From a checkpoint of a small transformer trained on Wikipedia: 26.3M parameters, a variant of Adam for these matrices.
Each number is 500 + 40 x the weight over its row's rms, rounded and kept within 0 to 999. Layers, rows and columns count from 0. Numbers have three digits each. The size before them is the row's rms in percent of the matrix's.

# layer 3 MLP up, 1024x256, rms 0.0398, rows 194-248, columns 128-255
105:506548429446541444510515412533511444473469459536541491537593465530569381500501521527506499531478437410475584518544415560541465514493547458490513505552503484482516497613497523485540490604479532504483471497548468427495466506508514478546486464458525549520448500517505504494565508490451406476460490523552527508600453452540530492564530489494497501501480503451496499495476565527540533463411
105:527529514394425539494464526561521500519489568487521442476507481493521517426484554489523414533498501451455554478564523519525545520541449496506468571427548495525515490441519510566522458459525488588523472536516529471534482495568515580542430508599580505514486503533504511519487483504465606434495476550521494478542495515491554550519525483546548470462560526533467483485497517573530556482459
096:439456477465457488504517539427490477535494550556493538601479513499542477505459568515502473548504504497471559454561447470505568493438532527468452522486519496434542573475490481423511492508501520495540578499574486465467493419488526498479461474493512439494488483573469505514486552597459525505511446496481483549506510461575477512508532485469555443480490487603477577480543522519521548526508
097:466518505501462495542500439507520550531503512409514496498511480478553568479468462460499501548548476540486463476565526517526525452537490537444545527458489535560454425494515467560433443511546488569522468472541463457512503409536535526497458508462456621542481568529513480570506554476499610445556527453478506546471454518546465544424493458475512496444553525476473521564576495568481498465442
092:534536457562555417465490495513537569484544503496443503554502489491535494521543508488485508440467490437422492493432540509524479488581508512426482513469398459483531529518528493507476552478468529492506556450524535547518476464525543523454463513533474546527486522461472473587514415534491547454498535574536462572558548489455572565455506570518532465536488479467423487563463544505423505506499
115:507533507536506466536509556493471510512497536452482501457555488516485560518531486511555469477444524514492466476513503490454513578559510516543566516444527490493445529492510548478449417493447374495476514512522492514521442575569482516524485514576555428488532458509533457549589495445481470499528544535506449600584504511537583548478463482565535535479463570486504459583459547547460530478474
100:467509442509478469480464509549475466495541502466505526489546458487442470458546548528490523472526473555478548528539543551555524507525474482535461547517587510443458506552493502517476502469572433551511531506483438488430480534486471447447469546506513445507515492486511536470537445500470460446546603447495489532513455542472479450516521475445548467468569546518566544542503544528475464463562
108:531541440447528528477497544534511493533485520501512553497568533491478495486497482486470569504482483529463569557538535492473471485479485583538508497454495540503477542508545542469472477470491456467534504435547497448447459499473447482506468500558496503484589489582522590515489425458540469479512529486507525503520412463516493506435470483516471491510517467537488496526544442482540497521489
096:477561464531513523559491529513520482515468485515514490413462510490489542472440527454537527590517505478512539553482475453468462475466472488499508460516590508515414543536562539523484466541510543511555505522530524451452539534485463525479514486482532494504486513506435437463592494535462523469442570573495473565492427546459526496468470503536475534561480554520462510499583522498582433499491
095:492579488487517472482458430503490448472543566479514486535476459540413492513468487488509483542429539477538542514453551511514556498529501498466515603546546483596561492444503512419484500558443533475469524486467487546411445492522558483479556505539534518456475486530528542493542506468463515492469486510438516489542499522577596450442483530541531526508517400529515497482495483523498542412454
095:441558516526499476521461563625471551501502503461431539452517504551494495535590482460495479502522538436501483533484511394529482398514453548532527475590555563495531449495495537492492476536443463587476420440513534513428506558500493517525515491566469517556478463512505504498456492447519496530498486457562466481534456507506578499440562527547505514504487456485368536528517543496507472453490
088:489437425526500465515573579462516563547513497502506548558528454540575515490489440565553555484560451530488482459473517461484497525430575565482500461592484483469585477542493512445485540508591598537477565512459482450458533507442532394518479535473445434569514448497551480512504487496512477528501521439566566531489501478484478419583468496484488516484468470508526540497417507533521505511481
105:552476557478476426511459511557505371511454533547495513417465498520489541503420490496535491565441508493530460540559462473423516511451488545465467502496603468457557481476527492534460499559533448536524515483519449431442538494440482429562575497486535459504524549594479477448437459494465469574528469532439540579530475414497547518474480428484468493567521550509449523493497471560500506519503
085:469524467472523446499432518505422464509531568462421575466515459470494428466427542471498483441455524520544540516502452478530563470468567448466606520481545445583491486469452519438439516532497444574564488538569494512499408477462557482486405489522512480578541548531507525474570468524512540499562471469526501501552461531594554555454454504525556492479487477513477565512525534525486509437501
087:471482503488474438497532536496474514450562487525429526518481417463534499554451464525438563508482497463487494491509499499570452520545467561480490520497516624555486456503488455474587493488532491492493475482500537441437472472525528490534516454471527513424471487453470461538418494503402512475536452454507442461546517460447549407448551510526543434529546539503515514482582543449504484516435
093:453576501466477491494502528482455452495470459458486435539517435464587481487493552515455486414553599369509482529517452575434557480452485512508515537457488483532568574508546520532543431520451503534435488452513454513497498532444569508479493407512484506522537511449536401475537512528479506549512392463417503488532485542557466478545465470506547408571533560510543536455472549493522557511497
103:515527503491512486539517463440478440524530507560498501485489453501473464479401515528465446418417466465497541569510575499476544462537455510529464520506482489499544483512460502503576492427509410516535466511469545489407451507493489499534494474501474466481501504476472493570446431514536515539522531493412479459460556438470518518472570499429491409468457490522501552501548525501482583449476
095:502522470480491487497511508469507515481473537469490540501507453478494504477482591493559569527462534409524511450444580410531476557506521524474449493546448518491509551492478507478458493513514473516555457502500532517439437471538518433492494471471515493545535445506514498533589488496472502413524527527507537502495437465559491527450516503467575375601507510530547503505497517531461566449431
105:524453407525492522510518576525472480520520588547517430452539428499470518513474497524514468523537543437429491536471594428490508509494474483533450492475439565528457471473498504437481450445553554542500512508562491451468461523507430505471478488472517518447569551527543503487542483470453443465470513444536387488548489578484513463509515515548511549495533463555527492504538505489552493475431
085:496524424503472519443553512439489520421446617493497466528531478483530551557536519473461482546570537397466536530497436414448463476485486592519508505468517558481497518499477528484547464516504465558503557464587493535494579545486497449512463488570536468568541512556473477494468486524566492499505468490480533500519479450565484525493498518535516488502417556490516527500445506487555553506524
102:473530539492454458547456505506452542512540472439464472482542472499476507513544506467485461504521465482504563460518490486562501475535513543511398474435442452494556538546431597503497512487523492578508499519549478455534438442507460481553463504472448580494503534499443485570532484500399432491580485552486494588579556553497502454513533517540526464444587521509443469499478538506456543419509
113:510532543466457468528484529545517514544530523465409539435535513573416564511486463517490456495535444473530459474538509546498493517442480484476470455498525493485502436540512591483545539506585515512565467536420476509494498500516551504489519608514478505519507518531557417486478502559558471481518419517498417554506483537498504477523472471449526488518514470500456533520522515482500453459442
099:495525513522508558499369498517552473489540495413445538525492498436522474481483468531543540449532523450510527482550572542448505463539536447511462534509529467458515456481483469535482518538580470478561477487495535486446475420432528513479475480482512503525478550489522509486519542523473612486472527472559531487450521489485525544477569501532512510561536508421459567530471507550525426551516
106:534497518469458580496564584507517489515529496479483513506514515573544501442439524437515473482474517551514470504468512455558514537478541558428473482467526479512571420475472535502451493558585456555496534492552442483527513481508457487575519511535483468502523513577520449500462574511521490456483525490517503507518489463453446558524478517540483558548549538501452527502495501552507531517575
104:536497554539576501494489501565522461494530435458460495539541455572477552451573595521452447444472577436476513561451489493436474456468540506523465458440508548450507417513510500512455491552545441520573495501447436510487542510506548553502472438476494546503453498532544446549501497503452538510559521526570514448582506484513546553468514495543496432559543525501514456481491552482483459521509
108:480553530465537436525507569572563479505463526504530526564531498529481568482532567486475509536450561440517516514546506411491462524531513491476495440398555501462543507556520514492551506425459559510451512455522517455468482469537595436533505530492481427478510499509543471538578438514536571428474507477509472607482496477466505440512506541461463433585436577486561529481498500551496532436494
106:523492558507520493509480452430481475575498524560521450465501448506445493461518449564504485496490526508434528516556545507524472477477525462527482487512514450483454528510479566517507520425543513534509474555580539536465448531548501491575540502544503468476530541545484499473542512480493460484462458532484512520523551504594501463463466469578465454518484457488541503520510496488434517426501
099:512452438513496484520490545538531512508524523534526473459508469470457521556538551540493497433477469472468484489506506498387510464501542534538482582531463447494534488472490552572467420472470567489485598443549587575527490489462484548496505444526520405550499518533524433546516523466518512477538492439500514461440482516502507470483506526494537510532544464456516486537501491448476489500553
097:474491500530579496504465441571558532486531565497577509491476544541474546518522466430577559484483473472554490510547538510403430440481494531500440512528521493411459442473498591506572521483481605517556527475523471494484483548512510539515504582498416417471535547506481532426516427517460516466454506477517435501572521619433447510482481591413492515491507493510478528483495503487553461506461
098:476511422497444455542462448470493552529496493497544553485458520551539502463534524575508460515550470552483497529503480503484495547535514484445453363555474479509535544485518513548518496484512511593493540443506511530489459503448499511565505533575499479549476516527486430521390495490509600515447486524475527554499601512542439492520473440526503540516521540514529551532462525518498506531506
098:501498493477562442471499521507509468464470475492552462482531511533438416454511457521450544501521496486465535508576474419529492525533541536451541499531560517471486464481477436431533477573503475511585484480423536508504546530503453475460563401506525533532523530535506422531516511481436490422528469538493456544536544490530538482459485546518475478471453515468451450576510532464449487470482
101:469461509519506522528439544575516494536525570527560535506567505540474462427520516499529536508494497491499445459427479498561474396425548488521455476501484561508568506507484503518468443458485484482487492540447457438491448498450570473505444513549472500508464540485499583523576444446526515500453522469519542468496470495511581428515563524517473488498456533510464511539552435479495504506549
100:525473448512455473466541527487525503469491507575498484542476497454412528479538549552532508475483500564423466483444519474512471498566462532511464487538451491426513472534520483540479524570508526520547526499501549487530477588508430527536532482514504452555536566500480463475505439460455464508486470508485450441490585527536562491546488472524501546516538485514514470510528510491436500494512
100:504485547477512458505468493551488559394547511459474460539516527515502465468558522411493521492481541412496469511552504438521492404558531515492555448529415595491425545483491553458477476517422490519506523505545536490487517462522455465558527443505508467574520563500529553462456500551464509496457484480571412451507458503567473495509530528534587545493519458447445496512454501486384523499461
095:462451540508541444534549478470551460522475471514446542548549456478537519498535494516522523413480454535514509573574495494531491486548490480476507567496505500515476485491522455442537513499528481525418508448456451505477495510422449504519486492510411452517498487533543544487544448479493454466491486475414396521474514532452541480456454516475483530527538487482565493503492477511383405409450
099:551534465431532535494545541552557525519534454438481543523438486497484478511467505529501539455516578500472473515472503510432443490460556505532434455501522504387534491576526514490485504439520520557565463474449452465503520552413576497478567384485461446507480481528533500489526572467600492501501534507580508458486501482445490515507541527460508465599447512521500502562394411538519464583500
097:509534426554440519516474532535566454499572539488450492432533424452460459507501413502516514552492457546454509518495479442582526497540469556525532546485413537487510501575503426526574498565550476461543511474504525439481498512462464468477446498489473526536460469481483437485468470468521542443480460503510529472528488488483468542541516507499517508506585469477438543550441476530528499505439
102:482521473430536448498527516531499560466506472453520439598518505531401549514534499550480581462489527486436572482435492458515543490468543524547398509473491538496514454566538549449424467489528519515492460509428512488439537464500486532560457499490507571560523481548560488487536465499487461529470532531424461494543503501437538448498541528487542498528489471492546515528502482524492449497452
098:544458522498425555514427434556475571506472549596504492594516500453468447456425490483503456575568492474504532527545449529529470494474514476485538474522452500573540521500527425523500481533480525477533544526524516476545540517575514462638521486483558505501546472490546519450521581509496473520493549487532474506553534518420463410496500480546518486519558463568523505524489484501461470538495
102:506623478445499425481403455454475549425486470455469514525491529469539536543516539563492466464550486494549535515470541523487572523529532463481499457519484457479525390505479543455480514580519527505493461515478449552467508513510486538524534496476512460445509490480508504481506491524540518499506470546509468549489522541681562501523563516508475512551468500579591517502545529517519552435523
107:425487446443539525482506473433526552536514576488460420494620518431582543438453596498486499467530431512429542507485509505532501442490486534552535563515435499505455541510468500552448444503569472524520469478539537473475514502496450461532442500462421478499539443536517501515509467468492446560513517519483487503535472530491523365457487537421487501461564505462566511543466487522494528485487
103:493526464509437499487532507502534473522591516513500562514542463492604463507483546445532471606508485475497500524493443515478495463530500469528503439481465527467528523462474543509528440513490488577519595525465465413451539505444534453505536470448500562544509464613502488559530520492453453621480580433514469523442565558456451585556457576547535463546544545467489480472486487579532473507499
088:544512447462532503486430507466486525495465517584435535525484488495489493426520455540558560461526494555578521603491499497496537499470463546572493532570492439535539568490535500466501486522532474489531538471450478437566451442536472558490468525506462416509460486544477498434512533461471463504528495471490450449489437534516522468492481514575470433569555519485453462501542490537497470490484
093:501534537474447476499467528450518479512451501445445483472462533531456526455512487563516507486413442458509437577518486533456493510478514497473586514544517559454458408504469459546464486510496420465482485493521559470495455516467509496456540526418565513503479504492477417536537547577483516554551539561543485478497520497495485495490527544529523485576487539441495533430583534536430571492544
103:509437591558498482534493531532502488537565434547534505476520469564534530477585551489507533490500474486454524472538520508486484504506478469493487497524532498439601519567464537508573516462460474501457493478527456501471426570476524501495539522558503526474468502485504530491519472483557432520486546458565459552493491418508473543507507511516518512538401576509425545561478524539478449412487
102:594574553516457516531469531435534564511462513454488428463493443544565538526538494492486479477493485401548471466455584491488514468508458513554522473412529466442514439525495554515520549517458523484523521576501441532443528505494505491499482475569491500404496429494480456524556477488537504608476504546569434468529499586432507523532492497473535475493426619578498461506477521562488558486546
105:488556487494492488531514492482547477542485525619523508533476522515507486529521575459454475515498458523463484503550474546510407459570492503441479476442394500496550591551479469588545516548466515507532499472481526501530527553533493515462484513523509411557534435521552415518496527499531538442534494532522481535561494571496500548462488540510515479501506517430505453572459447529436456534367
101:540570508536484499497562477394508496430572415522468525485523473566441493489545523452594472489434500434481490546438465491524543463542463494494501524529503485505553504420453578477560476538469562483559470424460512430516496487560446514512524520480471479497503515504464429532468486473499554486523502502470498507537517481515475555524441476473540542556488557522495457534547541571478538453552
105:410451542534512435508543510429463559569464506495501546514523490513461489461475455529543458517548458516489527511565564556497506461529451537509512459524465562575468486513518539519548425518568467535535510435500516497487508562472456500470455467465452536511452516460509576492506569500516588550480501528524466557502469497420515499605525440503490382538452564395523522495499539476428445541460
106:390504455508559513547519428550454513602509568463510479473521522493536491522523441441504509517435478534450483483519526531457484500460577474491509488517521491526495484531514469462561482477464519502491416437543509511514555521487600528501478500515419448522518500470510502462528504507505426500478526527454423529556514442556531500486472471521513490506578515516491518503506470507528465511437
095:500498527437494543442478500513577524514421395504465524505585543523511492523479470443552549441470479405487574460482470507514427557532544512502434514471571475439537449444501536474493492483534483445564502540537457510532476517490410492564597494489566454506539512495506528467507450506442426520542587553494509507487509484477533504514512527470576494542490404558476536522469512501475445529469
105:499550495480469527466475530485452517513453522525479457458595470462528538489560463483510513479459480475517485450583546469581574465463505506519508529490457545502469554465500484511521482524505541516549554518508514509492512509506494516541485564523414589541548489540595551458433559472548478468474540551472444487487519606485559482447516542503490511541556493488482526501506443528439395413448
099:462547516460498484509556539479488416480454471462505479463475486513485488562531426456476502513424511497487423478481499450519493502515504511473436512484533550439488383537475529437487516498551494567527469496481472498443546535496526404481609456526481508524526552548542523501468512514448527440410443482511527515472536478490523414528520503553469559519476492502455514489453459498461489450532
101:456466501451516506511540539495506499554505539443427556482573486562598521456518559479566511482489481522498481524425507461486468593554507525505482437440524560440514564490513544504481491523485504521473454459499512482496484503451522546476479428498463461492520549431505497452459425486485480498547561532532470490489520485557527406451525524536493492490404473585511499581560474545490483555417
096:523565481491462459567478502556514553498511510531451555467504431544490468481484453538509542549491580574479536459510393427519505531512503515421457447500457575434446469587455543587494449487535524492516501497565427469467484452541515439582536494487477540548487504535526571431499562481468543495447475465547432446522539478549460478451533515508426446557577522522509449490523473553492565549491
# layer 3 MLP down (transposed), 1024x256, rms 0.0321, rows 194-247, columns 128-255
106:529546497497468455514504463501519538552520444533466506495468509498503564411639498565473508511494492587515509456501517477457456505482473458480496490478533551542463496496521494495460560492565437516508500577437491435523548506496486523559481509541463437435488540489523555504398508510487532483497488501487477510511496546512464554435400476483480495508465584583498477476501532483545455524558
116:409526540490450517519466590492535488556492529466502522496601486521536411516503507478458494529506489487539458514573449471562498394524431543510535497522547489526557464455477523478501473555543478530601479482490477581533485486505528515558489509556524440451487558525506526519445472477505489467523424486602460443478451490533545489454477544485436614466488490450468517492583479530513499475505
095:442486558510494515524479495479485505517555442461510465496527569544535422471459489511482489444447538500517513512527475463597545458428465553535499538507512459480521459499471502571510521515414495471499509479488422417483501519562526520521561485436471548492508442506499504482583582471521462479504539494471510499483413506545543438573415497541496480548509427475466508416494526551474501446444
092:477458445520501518447549557500453528545455454530476470500543481505520507487498516492476515514523480478542470454433414523488530520532552536541512501520474526490451510459502502504469540466481509465473452513505529483492485495448474538436504551519574560479499489513474568549490485521601506562531488515481498608500531494414500451533460527464560484443427556512561544548542440477508502508524
094:424477609428544496505438508485508544579536504486475438479505547437475513520428480550540487509559476523491461538567457497517512449482492498541530590500453531537534415546523518508461545480452451473561493463529468526546556536461520424424463471500546471487490504520496528453444491549560509510461427517534526514494439515547553486519487433466401557443472483545552433467522500446458529523574
112:516410495574454465519486541493515601563476513440479478460520535488537492517458449615516456499518528522527524492591467468483506560516480453537562485429465363476582536478514570534458447531479458507534481498513505609509502478495538518527499486494542511485501527524533567491531435448427487532550494509486459531533554507569471528488521464590498497478498480439504542509482545536512533476552
089:502533528459484474495442510503519469463518522464520428495470464422473455450556509465473513528501485509440555526543512495478476492482493429513488539570541471495480452559503441519517540482526421538464495490530495491451515532489459497459435479496549460476501483486498525546528475498540457511574645461560538523460488495438470449489483541480477512428483475461532568508501566501583514530552
103:480449518477551497469534536460492466537465410527504442626543502476576506450570537544451542443544562517481486529449426468527518553491500469454525402583494456490424557538505510502532581484486510544495477503552472539501484481516514498500472536529467503458485538525483457489500456517479539503481543410483489488470515559473507490435553553441452501469507474568502570456460533512557483506538
098:486415572550479429478492553555500493472513466455448526592471471462414518445458564522552496446444517558470491411486502449524470544484521546481523561463483554508459547525485529557507477488462532561562553572485547499466531508534482445474498527483487541546474590521508465462488525569439487544479474499540572547543545455525526399511562535432502489468504481487470496447514402536450519483450
094:423511532483483509524519573457435478502505484536492540477462468506444476543402548454468458481530507512458442503523492517548528496455476482492486481545448485503516463465508485470522480521455478548465444450526497489518418494508469531546508438482503555466484547531510462482478482483485468498576448509440601539482451511501489529442538469530447527554470525441443485474540463587490472504475
091:510462596529469491535443512497397444502419554532504558459460487462477540450519515506518486535549516498478463442487487565493482515513504427442471532545490472494516541461498444510525471509538548505391500508535509522522625487495553428585484491449453459520507488476501478423490468466400483491535515519495454584488538432488472514503463467521508510430528455553522428512452415462500474466511
087:465580558487443529534433444516580505513496532515473475471525502487449485530577542449452507547501504474402537423517465500479514525515455498482499539471522490502431572500510471520543439515364480535509488478535523492493468489554482530526487488460578523446520458516516511523482470495525489452518558542496449547469517501589526486423556523523464486482494513518419472478504470454499524493545
099:501443510555448475506491498523537459535516507459496464511352459476478457515591488566522478451494517482508479530451511488531470564538453469500543500530553497409542508554539493501515516514447536515590517525520522428511452480546482515466562522465449481442525507511502498470490451590412468543560439467585488556436531515517534471498517580504531380511478459501506468431421469473509545453527
071:543450540547503529491532498453511495598459510559502431494467525403492503560522572528455515513516565468490535485545480534509506497507515503576455519441456467424435504533505468553480503535522503502495502458524512518562498455516511520581455609451483576477511497505519472542403527505569460559472402484537489513459532502504393500522520499490549463522460512522407469469505488502461536545492
080:472478514555466443482466502474495492496509441476478493521495602433470514455515568480465509462518466504441486433518442540452485549496548494544491600513487428476585501493520513500538489485495490514494517489590488581521501519505513449489489530442495510478487462489449506494494424599630479486529479526487511461458497511541511562525505512522490525423494518442507442577511524523500539509536
082:502519581491449485546513489468545449603510475483539478489405539531492569601556453538475544446466488471506493442457573472408483536539444515485470547544574489505475502541534566459476548506561494460482517565482473575494530517515504508567502490502580563456521534498492494503486484558495522456532502466497461572469487518484570446452532552409493531521503482495469545524584449479513503428503
098:495497496418466579530518480446545522530490484574544490476475538470473476526471501500493462541517517467481604478505536501492491471559492497524443574413500549456519519466509541463531500480558512492472536523490506490517509477541532458522554479486493437483496362488492525507533510493459535555485445520434457525480522464506490549535412490490472499432493448466529525439523523402503495562535
096:522491439466498546475378486515478499598525442530525569485525580548405376448492477391492579493450501523498497481535534506581500464447544463471520476433565522501517566448504510565513463536472488496480479483547515463504478462441483509588595503482499436426469582514516465462503532453548418477485491504497603461503531529506453423506419523505490501508507534494466527414492516466504529540558
106:469621575435525518471532513508513542480467395498498579466554517548478578475433509483584536416510510513493495536537515520554491511507501535433487502439493506512484482496466496475522528504508430567487454544463505419617494497473533568490514475512485403481478487496529523514423566524610510437516505479460606523517491471510511554475463506506492524551494501412520489450472474545507457498462
089:520438420492452515507410496549533489475547522451503513528523487520475485500489565495493561510474565498473504489485505537543425553452498453439482448465458499557465512445527490510555534464506573461505489467523506549529509540499521473520514467518489495443512493509483507447509529570458445548436621521527475529466476449451534492552459531449402501499470489391551482443544527436503528529501
104:533473578513492459463495512542476453542486552467495531531433504532432496455467408430480494476558481470526514384473517507455535501502483500565482545469505515496492526521476535430522543498523517470564460529445497488517512496466501415491416461454536462458501530504505544560455464514497460464520551477404500536565568552422468430550412525516495486491525462565494457558486422494497575491525
117:460479520445469492525482511457524514529483564454508503464518449545547507522452411406470545439522470477496514543499529510554465461477484453502442503500478529454527467446506499521488552491636539536567467544394486497461432536518488432553503486522512500561531516490467448492559504501530514491495439526515464531548497563497532491512446515442483517438508489461477542515461517505434424437468
092:488503522501428492489531498485461530509578556558526568463514498472484602416512570482462525483518509529555465537567481542440419389534477511442450568459445528540549498460518565564540520495466456497421460457499484546506559529495404464461545488495528532583515484456545430499530469516490482490517426436495473557510498539524501511546431544565530507546520556513477555459506450526442532563479
100:490449452519516438481520470489478499491551457467488460532486545428449469453563474544540477427458492535483505480482498485582443552500526515550510476503523504517502541585507578512451520424450553543549545494504520553481463420512501505475548536510462476458494505514498534524528471572507544538466491438492444582470579482521547498521494536505467465545572424483403494549400550464512534505509
098:426539557494472501503475485485497530516487468514567519495575429498485431498444452545518545436454455507572579505538488538538521553447543498492421547549465502535492494435505508509564479534575505459482501535605464503558513459538517436534523509477537510503471522488537486444480545544542499483528468487495488511542509516505503533435470463477453531462449495497492528461396462492541528510496
102:535470543455513510494404481534470483500459582527481495550427515439478536498518537528473421550576465535475554453549500476507521583513502448536555469432543516468520536507496499516475490593473464539540530513504501527490465558555526485462410532532559521366483480504506514525507461586458542484570494558527441492486465460462451504451511556502467453472553491487409501465521495513542565478513
100:494577459450540544493487519518514478417479467515462481550567486448465476543476581600436483496472534471402506439530539526561498520545460497529447502483463530554481533493495511489472462492469489515470487556524511450475528504536503470413511543551469540461488526462544553488548444566487494472444537584516446528547482508455561465510439450549549463576473540512536440544512476475456574444576
090:582490528444502466531484511422606501516478490552430493472440492546476488515438487597445513457509519538497474440437463585565512511476526460453486430489487554560423486500495485521408500507506545520494453430490497493458462489526467485436545492444466498445516451498531519545532498465476468461477503490415591535520521536480462512523555529494443538451495533551520423504456552508421492572492
105:437557552593537498520457520480463503528426458503491408495521458551499450514518416460464483393565458495526538552447556489524485577448492408506560439623511449535496541534505512440524483530493540481533524463506498537444530401549491517494469490555468574481516496522530462488478515490515596528509483521431519491492461559515535365476525482512462494449517506486516533515569491484501478453552
099:444503446501492452493546507486533517557445381495576413550471473438460529556467540500516536416476551547476540460474532498476502516558544447483447481503474445493554530495494551536546417534531531533497494528502542509503472454495473527517537564567502518491488512470489573515544552506461491531480557481532489501434520502501493510497451439508440456496574572578423501528494462467492439494588
098:548437464462462528507487504549552466518564439533447558520447475534526506465511533489499500523471542522506413521420513532474551513442512446470516491503500471528524510440495501537587520477527568563458489497539451505482461517479616528543543500566535484498482476512504466419411490512529489435513524474468524470493467480489472481517472532524454433597576534540491485478492540486520473510522
102:554640542511466515495428490472515528431489447582528448433513520455496524516516557507514478495460521529429503474492561514488499474580520535469521529489445526487481546455508466452550523519517500552470528463542477513505485533445524586471496532451488498568481513476476447542480512491481473493548518480450493425438532491488402473509524494530485527517524497533516534490562424498499493559529
089:502544564455442472477509493563516523500448501505570484444460525400547559455539562421544549526510496533519534523481472481528532467532483501479454510511451513499470444496493538494519444581464516446510439460477455487511517563372482545538558557593502489532489546498503429437467516476526523479494460525599520488523564500562532521441528544546532538475505550490540460483579493501499452528510
091:500452483498503576519533567462455509485473492536553535350480451394489451509468487549476509589592494502573480532468501488542567493500479474448519424513515451507596537499513453471471510516475442512476536475583463495499574514451530490505492536528513482500505414481493492519565535509545493485404524507475520542394495557538515554587592516485449447450520538543466538493446569534466522519432
091:490533509486496563465482552489504520504371541550458446547538485426502460523528549467509508464520428457496511510480579540449495467526462546499451545421540491521472493553532461490545514449542488541477476583476514505478535506450493502470528500541431474467479469510469475494553448523472468447466545476520525442493612580473562493521463479488626581506498518493494498489475549440591522577522
107:490489480384514519498539467513515565495531460484490476540494436518506544509523441476497528535508527518494478518476464484503583505449519507494510581495482511568505474482477414473429463463531526576502513516493527464482489535459463527527515521493556493435511566489503522521412508478448453402498457477465585449502525526495545489487454497507544445562524486529507485484430392597515483521542
092:503497518481562554495485458515490506571431516547500539531492469528495473440503552499476393460492550457523483474500463474419501491573523495552449513429550534496543522513505492537484498566443513462451516544474509439529525489510509540458556525427565519488471504506503498502527504480494503520433483468562521451516528495511473467430446500538452514462515470448555497444484519499496468570582
111:475545493498459540469524522464513552654509524510483495540489528494562521466518495464498524521515497501486457566593478589484563445479460484442462495439543559453496531479474486514500524495515477516526402469463505507511465516510512470478518462460476539591459539499494543460499472441503492508442611458549596495465500463473509459486566505474498532520456496451511454511499416506475440507471
094:457489540520499438490484401537408485468466503543482501547519563530452442398521511464503444488533457502517528484491550464529527443516506460520506501468498528507540468490515441498512509538580555473414492570483480489499559497491511524487560529481517403426476471517452426484538467520478427524562476505514546512507488544464502477424456508491471502610540437546468478440515564534508507458509
109:486488520503555448508524581481481529500524527543489483520509496536463446504473497412437514494449480510572481595541521437474496503468530461570492457555533501549473527485517518514566490487466528420537483518601481508496523467525459490470449454530595485448521520492503540511482574460482503523514505436489494455467470487435451513523472522536484561426423530461465465495488518528435445509465
097:527501444522461483473472513561457460447539524405517584580504476476459465487520501576578484549459503546407530487486439484468480531553506458487532464557582571493465557476529511525455434472523461482551485502540486482446476535583473473473430542590454463495491489435542449463464522565478515465533537475524531429546415453498487569493514445519502496517530482530495420557537509442494490447490
106:551457490584476490483446500545482463520542506471532459504485449520507488520506489487540464569485502515512508534557508463575530514527483494571497443562474523464505468479489559491550496516440539446454503503546463533459481498506468519481520461493517544511484458497507492470516462529510495562535571505506433538499528521536524539541532522523561540523552502534424571563508450515535467473480
081:471424542484480499520523517541513537434505514512505454562517547452558435460602526483508495540464498476480525504500481532498521567513511575507511483510477490469483461469479523502449490443445448551461533497532530641532494551513477450481478488472542539477487476539506460516489458471551491567551529556557562558535507507502470474418463509517550482380461608502513504490461488449533493506473
092:465436479457506514553476413557485535569545552469547415484590497536500509410504472475478466453551429476488487506575506533489556469504486477537487481490471482508476427472475538527500514491495477547495484485567497582519551463510466468529562506458517466480525558537456473412545515496530470462475521481555576352472599570533494528572553469496485502497456472461520517455532471509541497447462
106:549508563525466526493501504503411442491534495514522455546440397418472515512478486520478520542542486463504437507496549577502558460466504411518485526506468533441446449506482473516450603515559482486414529454472510514520516570485508515528484553465462524504478451528477531511478544504497506466471488429533441576498493553492550501446561520492508512420522512524499527479553455462515555477559
101:490428509505534426519505478473509468518535504494488486493469492516578485513552445427523488570535530471621487544556468444522474470471494507508555481500451462485488427487494583513437574534479515507480504488500495522494442542503458490493487478484490427500520430522484488446480419468436525483524465456563450506547543486439515481489554454430478541511483490477483484475504506489487566468509
113:534557505431514432469501492545472500530541467521489488446538479418463489474482497582529505571499548516449504540464592565512503486474509567479461431493501536480474479488517535497529459412490490473434490553531540517522498520453493554437528493526553553391510553466497509556523460532478466484485535584473520512521471420540520461529468516506448462541512455571469517565533479445514547573552
112:443417448481588480499548456526482533427573514462515389612467543548513507596525507552580539468507505508510533507466415515559462471495515536539479502500482418527518471483485565482586588492558551488532488487493511468593482484476488478459520363417518472439478503487503498470462535441445477564505480495529464443541555475497515473501434458478492470536470451484459478495464441471499392471516
107:473531508496502457502512498463399523557443456551535550495560517513514490485438460455491501477531486502519551535465529562497534427506487539558466481455464505482487442489497593462599558489519541501460468462506513533503531530532466516476461463466498630514489505506492549456548560484552568515443505493512462548563489495504489457580438505454506451551463551387575450445434488527417516512429
110:468537475490415482539482523529508482491466449559453518561474428526450495519502516551561557481555513461431507499489522481388423495427534488541520458502635505556529480505540471567490500502497556546561488515538462534486473557512560525516446471497537504476529517528483483470477473550435542480500498517510475509408523534518521556479449470498479533515451533487481498479487542471496499533505
102:506529523445440510493596520519481429537558530489528497508546440474518491504488542414546497572550516505463395584550549519477439439487474471437488513543529448539485495473530482492511466552527460560488467548486525500534539511487514414438526439496495498458488517468478460523429430470513470511495487456518544431481441454467459513539477497531437490435469564579533529455498545514477496506465
100:524566495482504517475509543543586485480455475526537564476543490477492574495520519505474524464506459505525452475501508478539621533401494510473501494412504521487508495495468539492551574596575526502508483478486469472457552502524521478545489488498524534516501492477507539498483450526483497451486485538468494520479528610439522517549426419508489521511513467479478432506582490526519496438479
102:524428436507535517521495550522483496497505539477487503479456473479508538466570532472500525486524501471523454537463466465518472486492513470475444498523513485477473542485516421542510612438451506432473506491501511534469424493487486555504489507450500483511522411496475479514519515550519471505499538518495524555492438553508559451517467496456472437543499559524564493492500474464488487505376
109:498584502389509577486446537532508517413566459566439488513438444423542516493479481493489481541527514410491440508559591525459540449527519501482502472528478466526500501493510488467510522441550483528432506562536545502433493395412533442495528542553521446562485454550515440546498478593568492530445473457539498523475499517523435546533496557476468510575514559452476508459478510412477512470528